Weights of a small GPT-style language model, trained from scratch on English Wikipedia.
Size: 11 layers, width 1024, 16 heads of 64, MLP 2752 SwiGLU, vocabulary 32000.
Each number is 128 + 32 x the weight over its row's rms, rounded and kept within 0 to 255. Layers, rows and columns count from 0. The size above them is the row's rms in percent of the matrix's.

# layer 5 MLP down (transposed), 2752x1024, rms 0.0193, rows 2061-2095, columns 960-1023
size [ 98 104 103 100  98 102  97 101  99 107  96 100  99  96 100 100 100 101 100  99  97  92 102  97 102  96  99  96  99 103 101 104 101 101 102]
[[180 140 159 138 123  97  95 107  99 101 187 173  85 122 109 130  95 151 129 102  98  77 136 154 151 156 164  90 151 177  95 164  72 104  91 175 163 119 120 126 126 156 106 182  78 147  95 119  94 116 134 172  91 117 111  74 134 133  80  69 139 163 155  85]
 [112 125 112 150 153 145 133 113 138 121 127 127 155 150 131  87 129 138 140 171  66  93 140 169 156 130 163 170 115 119 136 141 166 148  94  90 118 140 205 136 118  80 173 111 124  93 165 116 153 106  81 116 116 167 104 147 124 100 110 192 119 137 149 122]
 [ 93 177 152 152 110  94 173 132 138 153 161 187 113 160 123 121 100  73  90 125 138 110  83 183 124 125 127 140 194 193  86 160 175 180 130 169 157 141 183 125  75 163 147 147 138  61  92 112  87 159 131 120 134  97  74 134 168 144 138 105 128 155 107 155]
 [149 113 136 132 127 121 110  89 162  79 153 170 108 182 138 163 137 105 125 107  95 143 125 107 128 110 155 119 160 160  92  94  63 129 116 101  74  93 134 108 178  99 131 105 116 169 138 157 185  75 159 142 134 120 161 124 168 126 177 114 118  81 134 144]
 [ 74 116 109 107 131 129 144 173 146  97 120 105 152 139 142  94 109 107 116 167 173 180  66  96 117 163 139 154 112 127 186 122 150 105 112  90 157 149 159 126 120 120 123 109 167  66 161  69  89 147  77 139 133 156 112 122 154 132  98 121 142 110  95 155]
 [146 140 173 152 119  85 131 101 209 180 113 134  85 130 135 165 125 180 152 129 100  40  67 149 133 174 118 152  69 164 138 151 114 136 133 126 115 115 143 185 104 116 148 148 125  89  67 186 122 140  99  82 183 126 154 132  97 116  83 136 143 144 197 158]
 [177 102  89 105 179 113 110 130 178 127 120  92 154 199 145 121  98 113 157  93 132 114 135 123 134 144 124 165 156 106 166 145 131 109 140 210 163  81 134 159 135 113 154 196 122 101 106 163  96 122 137  54 131  94 109 110 177 163  74 137  44 152 179 152]
 [153  93 116 114 167 118 132 121 109  81 156 149 163 129 167 167  70 100 175 163 144  90 118 130 138 119  78  68 118 156 137 178 150 146 168 149 171 156 146 166 103 127 129 131 171  72 218 167 167 157 157  37 115 139 118 134 106 137  48 131 138  71  78 145]
 [ 96 152 125 167 142  93 132 129 129 104 153 116 159  64 112 132 127 111 131 124  95 131 194 117 131  87  81 122 145 126 128 164 135 106 144  70 110 155  70 100 134 100 118 112 144 113 148 134 150 130 166 128  73 138 168 157 115 160 138 123 131 152 182  96]
 [176 162 121 182 136 197  71 113 154  66 111 115 127 169 228 161  95  87  80 139  69  95 108 110 113 146 171 115 147 209 143  62 183 121 145 163 122 158 195 132 125 170  91 106 109 121  84 115 167 136 150 122  89 111  90 139 146 146 188 135 163 197 152  45]
 [ 57 151 174 110 173  74 180 220 179 154 112 119 134 101 154 188 174 147 149  84 123 104  86 140 131 130 124 123 124 138 130 134 160 132  79 115 156 124 152 128 124 154 196 136  67 130 124 188 100 186  95 121 131 112 119  84 122 146 136 121 118 116 175 115]
 [141  89  73  51 121 176 137 167 151 131  86 152 174  98 118  76 137 135 130 104  86 133 115 151 111 126 155 156 101 142 168 173 132 109 175 162  54 130 155 153 124 142 145 121 125 128  54 137  80 107 116 173 185  85 104  74 169 143 153 168 125 142 118 118]
 [128 104 170 128  77  45 139 148 104  77 143 123 146 109 136 135 151 119 101 129 115 124 172 107 130 118  76 101 116 135 192 119 160 135 126  92 174 144 126 122 149 116 141 124 100  75  98 132 143  93 116 117 128 123 124  67 119 104 130 126  96 122  99 149]
 [ 93  92 149 141 163 142 142 109  99 129 159  96 101  80 114 124 169 183 139  90 168 122 144 125 132 164 172 132  99 163 116 118 161  92 153 105 150 123 154 149  69 136 113 133 141  74 105 175 173  76 177 118 112 144  97 109  92 142 124 129 124 104 141 136]
 [118 162  98 101 106 157 140 102 132 126 110 175 184 131 130 150  92 102 172 154 154 114 176 133  43 147 189 104 130 163 131 138 150 143 187 105 198 178  82 110 178  97 111 153  99 135 152 121 152 103  66 149 131 136 106 177 113 140 109 121 126 113 145 134]
 [122 119 114 171 177  85 151  85 139  80  99  98 110  67  81  60  74 185 125 117 115 107 114 133  79  89 104 140 124  71 150 120  81 189 148 119 228 129 113  58 100 103  48 178 113 130 152 172 144 120 120 137 109 101 131 156  70 142  92 194  51 101 172  86]
 [ 83 144 120 123 145 184  95  92 146 159 129 125 170  85 165 126 161 179 102 165 116 118 102 139 175 108 173 151  88 147 111 154 181 138 104 198  99  94 108 114 139 117 141 106 146 165  90  76 184 140  74 224 113 143 133 125  53 133 150 105 211 145 105 131]
 [ 90 119 163 137 180  98 108  94 172 103 125 156  79 163 138  94 101  82 113 108 114 127 143 123 149 179 113 161  87 160 136 124  74 105 111 151 175 119 117 129  94 111 120 189 145 111 106 134 152 117 157 175 138 177 143 127  84 139  70 122  97 134 172 129]
 [ 69 166 104 144  99 220  96  70  59  88 139 162 118 115 127 135 141 122 173 102 136 149 192 104 122 161 139 163 133 109 221 137  96 176  95  92 140 123 143 143 170 167 144 174 137 194  97  91 126  86 158  98 130 134 144 127 122 159 104 136 173 132 112 161]
 [150 166 107 122 151 128  85 158 180  84 141  92 204 170 171  98  98  98  78 147 189 165 128  99 133 150 130 138  94 101  95 122 124 109 120 116 112  98  78 137 134  97 109 121 145 133 144  91 134 152 108 128 146  96 146 153 103 137 149 121 172 135  82 150]
 [162 147 141 159 134 152 119 181 158 101 125  97 149 109 169 132 134 111 158  78 115 107 160 118 158 123 129 157  87 113 122 141 144 125 167 141 137  78 138 139 151  85 124 164  94 137 114 140 127 134 123 160 140 123 106 139 136 125  56 119  99 166 174 133]
 [184  98  94 100 117  96 115 118 168 137 179  95 142 156  88 154 171 158 187 155 138 185  99 199 122 124 158 144 140  68 140  53 151 117  58  82  70 146 154 158  73 154 141 109  68 153 134 115 143 103 103 110  91  96 107 140 112 136 121 151 166 113 103 121]
 [182 108 133 116 157  51  52 101 136 143 146 154  91 111 103 116 148 136 152 145 132 137 117 152 165 112  84 129 147 149 143 199 176 149 139 189 134 142  65 105  98 167 149 116 125  99 124 154 255 168  98 160 119  86 122 100 137  89 140  83 160  83 116 174]
 [168 124 120 145 142 137 174 169 112 132 123 158 123 141 143 152 164 190  90 132 102 163  79 173 173 124 179 175 139 167 142  74  87  82 129  75 126 140 159 150 174 180 161 125 136  70 171 101 122 102 112 148 139  73 156 136  80 123 137 102  59 103 111 123]
 [153 126 103 111 135 124 119 150 128  89 128 131 154 120 106 128  86 105 136 125 157 180 157 117 100 104 117 113 117 105 157 120 151 111 146 194  93 150 108 100 145 148 126 119 167 137  74 157 117 180 162 156 136 139  88 128 129  94 124  89 156 139 176 136]
 [143 101  86 136 140 115  85  88 142  98 135 152 173 135 184 182 113 126 100 188 149 180 154 113 101 115 111 139 126 175 125 173 126  91 113 101  94 123  68 167 166 117 162 168 114 127 153  66 116  77 160  91 179 113 189 163 125 129 199 156 165 149 143 121]
 [134 148 130 146  77  62 143 169  67 105 155 116  59 118 130 127 171 132 120  75 126 141 158 170 129 121 144 134 132 141 161 102 135 154 108  95 132 141 121 136 132  98 133 101 156 133 190 136 145  89 169 113 149  93 112 161  88 154  95 193 119 166 124  78]
 [168  90 108 157 130 153 156 145 173 128 166 136 129 165 167 106  98 108 106 136 110 114 117 136  86 103 135 155 154 106 105 103 111 146  95 163 122  81 119 129 154 154 118 106 110 152  66  94  60  95 144 124 104 158  77 105 136  76  62 110 135 178 127  83]
 [103  71  80 154 147  98 151  92 120 133 117 133 118 122 158 130 154  74 134 105 115 104  79 122  66  30 177 104 142 151 105 208 146 125 165 138 153  91 128 177  84 120 130 136 140 107 182 147 131 125 156 100 132 132 105 197  88 159 139  88 170 126 155 125]
 [156 149 172 158 101 115 163 109 122 136 140  78 133 150 161 144 141 123 147  94 153 114 131 144 106  95  99 173 154 112 137  86 146 114  97 103  95 123  78 119  98 163 159 161 145 156 126 187 120 111 156 116  44 149 153 196 101  80 131 110 199  90  88 108]
 [179 124 153 143 111 127 163 119  77 165 143 156 110 121 109  82 149 157 171 108 121 129 122  66 104 171 127 174  81 131 173 151 131 171 160  94 125  98  94 123 113 126 120 120 136 144 102 105 126 111 163 112  94 166 111 119 156  50 118 122 137 115 115  96]
 [199  94 116  75  95 155 162 148 131 170 146 148 120 119 144 128 113 164 123 175 116  96 133 143 106  74  99 138 208  93 167 121 152 109 156 132  86 115 133 156 138  75 140  61 158 121  85 142 118 142 150 136 116 128 139 123 160 120 169 111 124 106 141 115]
 [159 151 156 142 180 161  92  93  90 112  63 116 148 149 161 128 107 106 141  60  96 182 118 195  91  98 104 150 138 123 106 178 171 128 150 141 101  75 167 122 109  65 112 134  97 165  45 111 155  87 144  56 143 122 137 129 162 189 178 148  98 123 138 181]
 [100 100 115 166 130 120 153 159 123 123 125 159 119  87 123 133  74 156 148 175 162 111  97 158  84 126 134 155  96 118 183 106  95 107  96 132 117 158 117 168 122 145 113 158 128 104  93  96  69 130 197 183 131 119 124 215 187 170 144 127 163 136  82 164]
 [ 93 132 102 120  82 144  77 106 163  92 136 165 139 187 111 110  83 179 133 108 154  69 126 145 121 150  96 157 104 213 150 151  82 148 159 146  73 103  81  95 176  91 155 116 154 104 114 171 119 160 145  88  74 136 104  39 144 103 121 141  71 135  98 181]]
# layer 5 MLP gate, 2752x1024, rms 0.0216, rows 2062-2096, columns 960-1023
size [102 101 100 100 101 101 104  99 102 100 101 101  98  98  99 104 100  98  99 101  97 103  97 101  98 101  99 101 100 100 101  98  99 101 101]
[[127 185 169 212 149 143  73  86 127  83 120 133 184 108  94 166 158 137 128 158 116 118  56 158 182 169 161 167  53 140 129 157 114 198 166 165 163 144 165 132 183 110 120 154 127 129 162 110 162 150 102  53  88 136  92 115  98 148 101 112 156 130 186 157]
 [134 154 143 209 140 125 125 120 176  77 130 106 111 110 115  91 106 109  56 143 125 111  91 151 130 118 123 110 104 133 179 150  99  71 141 142 138 165 137  39 136  90 167  70 111  82 139 155 157 200 169 128 190 126 162  93 112 103 102 186 201 115 124 136]
 [160 175 107  62 184 168  98 140 102 120 177 123 126 119 125 160 181 187 146 175 105 145 146 197 126 130 154 138 124 105  75 135 100  61 152 151 115  99 166 109 114 191 168  71 150 176 112 146 118 103 104 112 162  77 105 130 106 142 123 106 133 156 106 144]
 [145 145  95 120 175 155 114 131 105 165  94 116 159 161 121 153 129 100 138 137  79  86 176 136 122 138 173 155 112 140 176 130 120  95 103 191 169 110 152 103 129 161 101  84 157 155 100  77 170  89 147 107 166 131 179 130 148 156 125  89 109 126 140 175]
 [167  91 107 119  62 101 143 125 106 152 157 130 160 132 102  80 159  66 148  77 106 171 157 139 119 176 140 140  90 115 143 142 121 122 118 152 128 161 117 130 110 156 103 127 137 185 144 117 209 107  92  98 172 147  87 100 105 134  96 107 150 133 163 153]
 [ 78 112 157 166 171 122 119 118  84 164 133 158  74 107 162 118 148 123 167 211  78 140 110 101  97 215 174 138 133 153  91 209  93 103 115 137 175 113 120  83 159 132 101  94 125 184 192 175 147 108 113 146 130 183 155 160  37  92 189 103 149 124 192 142]
 [161 121  62 123 135 152 112 180  73 205 126 193 125 185 194  76 105  96  98 139 111 116 101 113  94 169  58 142 103 101 115  63 153 102  95 182 141 130 151 115 106 148 132 104 157 134 104 139 102 108  96 131 172 125 155 150 142 104 142 156 172 132 146  85]
 [ 98 108 114 104 205 117 153 126 115 131 193 143  98 133 134  93 115 158  56 104  95 173 116 174 183  91 177 137 142 151 124 139 119 166 112 141 110  55 165  76 120  84 117 161 110 138 100 131 142  55 127  89 182 129 133  96 135 176 131 133 108 104 138 143]
 [117 141 142 107 150 125  70 162 148 109 100 118 110 127 112 122 150 199 115 133 106 170 140 204 121 107 120 105 150 171  96 131 107 120 133 143 119 155 159 100  40 146 191  70 131 106 112 104 135 128  45 128 165 104  26  51 126 105 129 135 115 111 136 122]
 [121 134 113 212 138 150 111 177 138 130 116 161 121 210 131 232 169 167 104 143 174 155  88 143 120 157 106  76 108 200 106 111 151  99 111 174 148 163 140  84  71 189 137 101 129 120 167 205 109 125 133 147 101 107 131 149 144  87 124 130 146 107 160 159]
 [178 156 119 149 209  95 177  75 113 176 166  87 134 170 138  92 186 104 108 147 177 147  77 162 174 154  91  84 126 102 112 142 100 136 120 125 135 136  56 152 125 108 144  61 139 110  95 184 166  99 102  37 142 138  84 137 180 179  91 174 154 111 142 155]
 [105  90 119 155 124 114 104 123 110 136 136 163 113 139 153 168 136  96 121  91 151  93  85 186  99 140 146 114  56  98 128  90 171 127  48 148 126 193 190 154 127 165 177  94 192 111 171 102 106 108 135 140  87 107 128  73 100 190 142  78 131 162 168 161]
 [160 150 123 158 147 143 156 143 102 111 148 111 129 100 150 176  81 116 183 145 100 158 164 113 134  77 163  99  75  93 120 156  25  88 153 120 186  96  87 151 137 168  93 136 154 111 133 113 120  94  54 119 148 129  87 146 105 131  99 160 193 105 125 125]
 [ 99 151 104 199 216 173  88 114 113 140 147 154 139 101 134 129 123 130  18  90 171 189 148 138 160 161 109  58  60 146 139 124 107 112 171 119 177 142 100 116  94 163  54 100 132 136 179  82 163 124  93 105 143 126 116 130 117 134 114 139 148 117 110 117]
 [112 158 175 181 140 129 117 112 122 134 101 190 118 147 108 100 116 114 110 142 158  90  44 132  89  95 165 131 127 135 137 115 106 167 114 105 193 144  65  90 100 125 143 139 128 142  66 105 161 109 199 157 142 166  89 128 164  90 116 153 133  89 156 139]
 [ 44 115 109 117 124 126 125 124 129 157 116 124 122 185 165 169 110 110 100 184  97 159 167 174 126 175  95 122 115  96 145 141 134 101  91 169  94 181 132 186 189 186 152  99 167 106 124  89 148  72 107 151 135 150 148 179 130  93 113 135 138  97 130 127]
 [151 135  66 145 181 115  88 150 127 130  94 167 136 161 124 112 134 135 135 125 118 139 119 157 126 150 102  80 111  62 132 110  70 113 148 132 191 164  68  51 174 106 125 119  91 118 124 153 120 160 124 122  99 127 108 101 161  71  96 167 125 120  86 147]
 [145 128 106 143  78  97  82  71  99 104 147 106 182 139 125 203 158 122 135 147 129 142 113 127 147 141 136 179  55 145 133 147  67 129 148  90 147 152 168 186 169 176 154 124 166 138 113  87  89 185  94 119 178 111 114 129 105  80 107 152 146 184 108 144]
 [106 150 169 107 141 181 146 146 182 121 162 131 159 132  82 121 103 141 160 132 149 113 113 176 119 133 127 133 119 121 142 135 140  67  86 119 163 108 128 138  75 209 138 167  73 126 114 118 101 120 133  63 131  92 151 153 118 146 110 187 150 163 209 179]
 [145 153 144 128 135 103 136 125 189 239 133 141  89 142 164 173 136 145  54 169 197  96 106 167  90 119 161 134 116  72 163 219 105 132 130 171 145 156 152 121  86 162 173 137 164 148 123 148 120 167 192 126 178 148  68 153 106 121 158 153 145 114 187 108]
 [148 111 123 147 102 125 156  97 136 131 169  95  32 150 139 152 186 138 127 157 153  93 136 142 137 137 110 142 145 112  74 179 172  67 156 102  98 167 118 155 125 103 174 142 128 122 121 144 150 124 147 100 152 156 123 117 142 103 123 141  83  78 100 127]
 [129 161 191 116 144  98 128 121 124 139 147 184 161 130 203 108  97 110  98 188 141 116  95 100 118 167 147 151  82 115 152 112 146 106 149 212 131 107 144 149 160 161 161  65 174 112 114  95  97  65 102  93 162 121  95 103  50 135 131 154  99 115 131 152]
 [114 204 139 179 110 187 109 117 101 151 128 118 164  60 155 139 153  92 135 185 120 167  86 177 113 133 124 108  91 159  92  98 117 140 138 155 156  67 156 132 156 151 140 102  89 102  98 135 169 109  65  97  81 101 155 183 154 127 133 170 120  91 125 172]
 [149 125 121 166  92 110 126 143 140 137 125 131 146 105 152 105 165 109 108 106 133 173 128 125 143 142 149 116 136 186 110 170  89 108 157 165 143 148 156 148  69 159 211 158 100 129 105 122  71 169 148  65 114 148 131 136 103 158  91 161 132 150 159 151]
 [146 180 168 125 144 160 137  87 141 125  81 168 157 132 149 170  99 100 135 134 196 106  91 139 125  98  93 131 110 121 130  82 125 116 108 144 218 201 177 171 117 124  87 121  83 147 158 142 102 108  69 138 115 116  86  98 149 174  95 103 152 129 119 170]
 [ 92 104 124 116 108 163 137 134 158 135 119 128 137 100 127 111 124 103  87 114 146 123  99 120 186 172 164 114 125 110 168  83 130  89 143  72 126 138 172 134 106 101 108 112 126 122  81 128  79  59  90 136 195 119 119 140 140 150 121 157 162 118  92 137]
 [128 112  91 152  88 122  94  78 129 147 105 159 139 101 146 132  91 114 112 110 144 118 128 132  71 140 123  95 141 101 183 175 123 116 170 152  93 170 133 116 158  90 102 118  85  91 127 111  85  98 148 101 138 134 174 118 122 154 111 115 161 118  84 164]
 [161 153  82 140 119 140 188  81 173 102  92 125 163 101 159 135 127 140 147 116 103 108 173 121 169 128 126 124 168 101 155  88 107 118 120 101 152 116 187  96  72 188 152 128 155  59 106 121 144 105 115 147 122 150 123 180 156 112 178 130 125 142 156 125]
 [146 116  91  92 119 152 108  96 111 107 147 164 107 106 137 132 101 169 125  89 175 149 104 109 117 216 149 124  35 141 104 107  83 205 124 143 157 122 121  98 133 128 153 115 182  73 167  37 179 122 104  88 135 147 129 139 130 127 127 157 117 119 166 145]
 [100 116  89 180  59 107 156 135 138 127  95 108 127 124 132 176 107 144  78 126 118 124 126  95 153 134 108 125 167  71 118 141 110 106 117 139 150 103 129 111 119 148 155 155 129 145 102 145 122 147 117 118 178 140  94  93 225 143 124 160 165 111 121 130]
 [121 136 127  69 181 112 133  75 136 147  99 105 115 117 129 107 184 126 139 101 147 164 114 110 153 140 129 114 121 104 105 147 111 125 129  88  87 147  85  91  94 152 116 126 141 115 129 169 101 181 112 119 164 135 116  62 131 109 114 165 143 140 121 163]
 [145  92 113 139 108 106  76 137 138 144 107  72 130  62 157  95 100 171  21 135  76  75 148 106 138  61 143 104 148 117 147  97 146 130 120 123 102 193 142 106 105 166 120 151 178 155 137 120 141 130  98 162 139 133 113 120  90 110 125 129 183  97 112 144]
 [109 135 154 109  79  72  94 118 140 135 143 123 127 115 138 147 128 148 107 120 161 190 127 163 149 130 184  97 129 126 143  88  84 131  41 183 124 132 129 117 103 176 131  54 179  44 137 139 128 127  71 169 121  81 155 136 148 101 158  82 137 166 178 100]
 [166 142 188 120 101 224 130 115 151 179 154 151 123  64 172 164 183  99 107  85 112 138 130 140 132 105 126 114 140 133 145  88  30 115  65 147 154 135 123 154 119  96 104 129 108 135 122 143 105 160 135 138 126 146  72 143  93 162 102 140 110  68 112 127]
 [108 164 137 159 156 165 161 147  96  70 122 150 151  81 128 150 138 137  82 186  91 146 173 112 187 171 126 128 145 122 176 130 205 161 105 122  99 136 140 120 116 131 148 130 117 103 160 142  80 132 164 112 119 144 143 103 157 146 157 127 131 131 135 169]]
# layer 5 MLP up, 2752x1024, rms 0.0222, rows 2062-2096, columns 960-1023
size [106 104  99  96 101 101 103  97 104 102  98  95  95  98  98  99  99  99  98  98  92 108  97 102  96  98  95 101 101  99 105  99 101 100 101]
[[135 168 166 204 170 102 116 108 160 133  78 178 159 101 119 130 146 137 135 122 107 142 102 116 144 121  88 116 115  96  74 189 150 149 129 194 127 168 142 139 172 132 119 147  98  90 129 138 140 113 126 118  96 123 154  68  95 108  87 116 172 141 153 177]
 [ 65 143 160 169 108 180 143 172 167 155 107 129 124 101 132 111 114 148  59 123 128 145 154 112  98 173 121 166 146 122 167 154  84 165 144 164 116 136 110  81 195 147 142 119 104 192  63 126 107 176 146 150 151  85 170  80 101 152 143  60 147  95  88 103]
 [141 136 102 136 121 154  98  95 177 182 147 125 170 144 180  99 153 110 115  77 153  92  78  95  92 113 184  94 139 170 146  88 146 155 148 125 126 122  71  67  96  93  83  60 141 130 154  94 192 227  76 129 154  73 133 103 105 176 137  78 145 119 115  84]
 [115 173 123 144 170  73 149 174  86 108  80 129  65 123  86 105 127 155 149 152  95  54 117 111 166  33 119 144 160 118 152 153 151 123 125 100 180 143  82 117 129 187  66 146  78 135  82 207 125 112 187 110 116 114  87  79  92 105 117 191 129 148 122  65]
 [104  99 180 186 139  81 141 134 113 108 147 104 110 175 145 135 130 155  98 124  77 113 176 109 107 119 192 102 173 206 120 188  93  99  98 115  92 116 100  91 138 143  96 177 122 137 116 145 120 147 123  74 214 117  89 104 145 117 171  94  96 138 126  99]
 [ 72 161  68 162 156 177 102 157 111  98 135 213 150  89 114  52  88  86 111 140 105 142  93 159  83 176  89  68  86 136 128 162 147 112 119 125 184 133 109 141 128 167  74  90 186 152 175 132 123 120 149 112 120 127 150 114  45 152 152  93  86  89 148 143]
 [ 87 119 125 135  79 148 154 114 157  77 101  88 120  96  88 133 117 140 153 139 146 120 106  77 124 110 162 116 171 113  95 109 132 109 118 108 100 163  95 155 170  94 170 148 147 110 164 140 103 170 138 110  97 128  97 157 100 129 109 162 131 130  93 132]
 [160 105 110 144 146 153 118 149 192 181 120 145  81 162 187 131  77 127 127 120  85 155  66 148 112  83 132 162 151 158 135  79 158 146 112 168 141 133 137  62 177 142 140 123 119 133 143 145 137 108 159 175 118 116 166 100 116 151  97 125 126 174 178 104]
 [ 94 130 129 101 143 126 118 157 132 100 105  81 170  92  90 113 126 129 118 109 145 174  66 112 130 122 127 106 127 130 185 113 109 171 157  66 120  62 111 122 120  70 133 168 168 118 110 118 115 156  93 134 188 132 124 121  94 142 107 154 127 154 107 169]
 [107 173 124 140 115 140 126 130 170 150  75 105 155 116 151 153 131 156 154 141 127 162  96 144 191 146 119 158  71 215 140 106 116 170 151 135 177 192 183 137 105 148 150 188 110 114 127 102 131 164 115 111 138  61  96 146 131  73  72 111 134 108 195 137]
 [120 131 125 134  90 192  51 110 163  85 100 137 118 201 140 133 167 147 128  93 138 121 161 110  96 141 133 168 158 157 148  60  93  76 165  69 152 142 135 148 136 118 123 169 139 138 116 143 118 127 167 112 137  93 124 110 129 109 181 118 118  91  69  86]
 [142  89 143 131 222 108 116 100 116  95 175 125 172  50  99 115 129 106 105 151 131  79 187 173 100 113 134 108 112 118  63 169  86  76 130 154 119  52 124 148  14 118 143 113 158 123 100  76 138 171  73 105  86 161 179 172  98 149 129 100 112 140 115 102]
 [178 116 119  93 107  98 125 125 115 104 117 156 157 143 105  94  69 151 147 118  88  93 144 182 174 173 102 162 172 123 106 130 136 179 130 120  74 118 172 135 124 104 123 110 144 121 125  82  67  96 124 121  76 122 148 131 118 132 135 119 110 124 108 158]
 [ 93 143 164 167 152 114  90  87 108 102 101  95 105 194 116 101 182 125 122 112 126 168 153 119 130 172 100 169 158 143 143 155 110 131 166  93 141 175 164  86 114 112  69 105 148 101 103 132 152 168  99  75 158  95 194 139 146 121  95 105 160 210 160 178]
 [100 180 127 129 137 117 168 133 108 137  85 120 140 115 123  97 142 166 101  97 143 116 178 119 112 120 109 180 124 144 115  61  94 123 140 141  77 169 127 137 168 136 214  33 116 116 138 117 174  86 207  48 136 110 110 103 145 107 140  92 109 193 130 130]
 [120 125 145 160 117 152 150  99 106 145  53  35 102 128 113 129 171  99  91 157 145 176 113 156 189 115 112 128 132 133 174 140 121 130 223  55 173 165 167 149  82 143 105 115 106  74 131 161 109  98 180  99  68 109  97 148 137  98 196 186 122 182 103 114]
 [111 136  75 172 138 151  87 113  99  94  89 178 137  76  71 126  79 180 143 174 147 130 113  84 104 144 103 103  93 132 102  79 108 141 159 113  80 108 139  99  67 103 143 109 116  99 119  80  16  87 162 125 137 159 129 126 160 129 152  80 120  47 158 124]
 [142  52  91 136  77 154 127 135 169  74 177  37 111 146 179 178 119 128  98  52 137 100 128 120 122 146  90 144 190 134 134 119 185 121 122 110  68 185 137 126  82  86 125 118 102 180 148 114 127 145 154 119 103 121 129 150 115  83  65 178 115 191  98 119]
 [ 98 105  86  45 154 156 166  97 112 121  83 125 138 136 118 137 123 133 144 147  99 132 141 127 124 170 136 139 164 114 155 113 138 141  97 140 112 185 163 105 150 183  49 107 164 182  89 205 162  88 125 121 104 117  95 124  89 163 132 161  88 155  83 142]
 [103 161  95 157  85 105 143 144 164 172 125 144 139 142 120 157 186 141  61 175 179 117  92 163 104 187 135 157 190 134 118 120 148 118  78 152 140 171 152 192 108 137 149  77  96 169 130 141 153 155 137 109 159 146 164  84 165 117 123 129 130 112 148 167]
 [114 110 127  87 101 175 124  69 159 102  93 107 113 129 154  18 114 127 111 111 124 136 148 134 100 163 104  54 140 169 120 123 174 123 126 165 134  69 134 174 137 100 136 172 151 118 129  80  79 173 156 128 174 181 121 133  93 106 149 102 100 167 133 132]
 [181 151 104 136 105 197 150 130 149  82 160  98 105 146 146  76 135  50 129 175 110 139 175 149  90 127  84 147 117 153 104 118 129 168 163  77 109  97 118 140  95 149 122 133 133 157 141 145 176 143  72 159 136 112 122  75  78 112 135 140 130 175 150 110]
 [111 100 150 144 102  92 116  72 147 120  48 167 109 141  97 159 111 146  80 102 163 178 155 146 127 174 161 119 159 102  77 191 171 138  83 181 135 104 157 139  97  97  84  93 195 139 109 163 143 115 152 146 115 160 136 130 176  34 132 142 160 111 141 168]
 [182 103  96  83 208 111 164 111 138 101 182 169  86 139 109  83  71 125 128 145 136  83 140 114 108 160  67 130  98 146 116 111 116 163  58 180 157 109 146 161 126 145 157 119 171 123  97 126 123 138 105 177 113 170 107  96 157 134 141 158 109 106 101 134]
 [ 95 146 177 125  84 171 153 138 147 140 135 115 114  82 114 164 127 151 107 161  95 142 188 104 161 103 111  98 157 164 179  58 131 195 110  94  87 154 153 139 148 116 132 149 120 157 115  90 128 145 145 134 101 132 163 111 107  99 132 159 139 119 111 149]
 [161  85 162 145 175 130 151 191 135 123 133 119 127 158 139  88 161  87 159 179  78  44 125 114 179 154 101 177  87 106 104 212  89  98 181 146 146 126  90 132 137 133 164 174 193 117  35 139 163 186 170 119 172 100 117 115 119 156  68 119  81 105 158 119]
 [ 95 161  81 129 107  70 112 134 128 129 122 131 150 108  78 156  99 107  71 122 175  98 150 155 114 135 133 136 140 169 156 135 199 112 155 122 141 170 139 155 191 139 147 134 133 157 103 154 147 134 150 141 137 134 124 141 230 154 113 138 144  20 152 157]
 [172  99  55 154 142  99 136 110 111  80 133 105 191 152 150 122 128  85 131 156 134 159  73 107 170 107 214 170 161 110 141 140 133 146 177 119  79 158 119 137 121  89  76 158 124 118 129 152 186 109 145 132 105 163 126 156 138 164 169 143 136 201 102 110]
 [124 114 152 128 158 142 149 147  78 147 103 109  65 119  59 114  89 141 146 128 118 127 123 124 163 122 165 154 151 139 116 164 132  77 167  92 141 122 149 124  98 170 170 141 196 176 146 140 111 134 132 156 157 103 160  91 142 118 122 100 132 128 128 159]
 [134  50 158 133  57  59 121 144 155 106 117 127 160  83 114 106 119 131 131  75 125 163 108  32 115 148 209 204 191 133 104 152  78 134 105 112 102 134 121 156  84 123 178 115 134  99 123  86 129 147  63 166 127 155 117  97 130 133 146 185 145 143 113 171]
 [150 110  65 155 120 138  46 136 116 136 137 167 147 132  98 116 117 131 176 119 151 183 135  83 145  93 128 103 128  64 117 173 116  94 113 129 118 105 159 111 130 161 158 156  89 124 168 105 200 114 180  98 113 160 124 114  91 107 105 124  98  99 137 114]
 [ 82 136 140 117 128 186 197 158 166 186 145 137 149 136 107 139 133 156  72 147 125 135 143 115 188 148  94 142 163 126  88 173 153 107 133  33 140 158 159 139  82 121 138 185 140 110 108 153 157 119 186 164  92 134 154  85 167 113 125 129 101 124 113 177]
 [132 178 164 150  87 112 129 148  85 169  98 199 112 101 115 116 140 111 174 179 140 192 201 177 201 110  72 140 106 122 162 105 161 160 153 137  95 156 167 117  95 103 196 118 167 117 168 175 153  82 169 158 103 115 134  62 106 140 135 128 130 191 185  63]
 [118 116 141  87 168 140 119 112 126 154 104 194 126 138 143 166  63 140  87 161  99  69 151 171 152 156  95 145 133  95 149 162 152 134 132 105 164 184 135 186 131 105 195 141 201 149 190  96 117 146  66 121 140  87 139 107 110 124 159 163 158 161 137 157]
 [131 172  80 142 190  82 131 112  97  75 100 138  66 136 143  43  56 164 181 111 153 106 114 107 169 103 112 122 133 153 110 124  90  85 152 109  97 138 119 191 120 159 116 131  93 111 159  89 131 166  96 128  86 145 167 105 204 180  72 103 100 109 130 128]]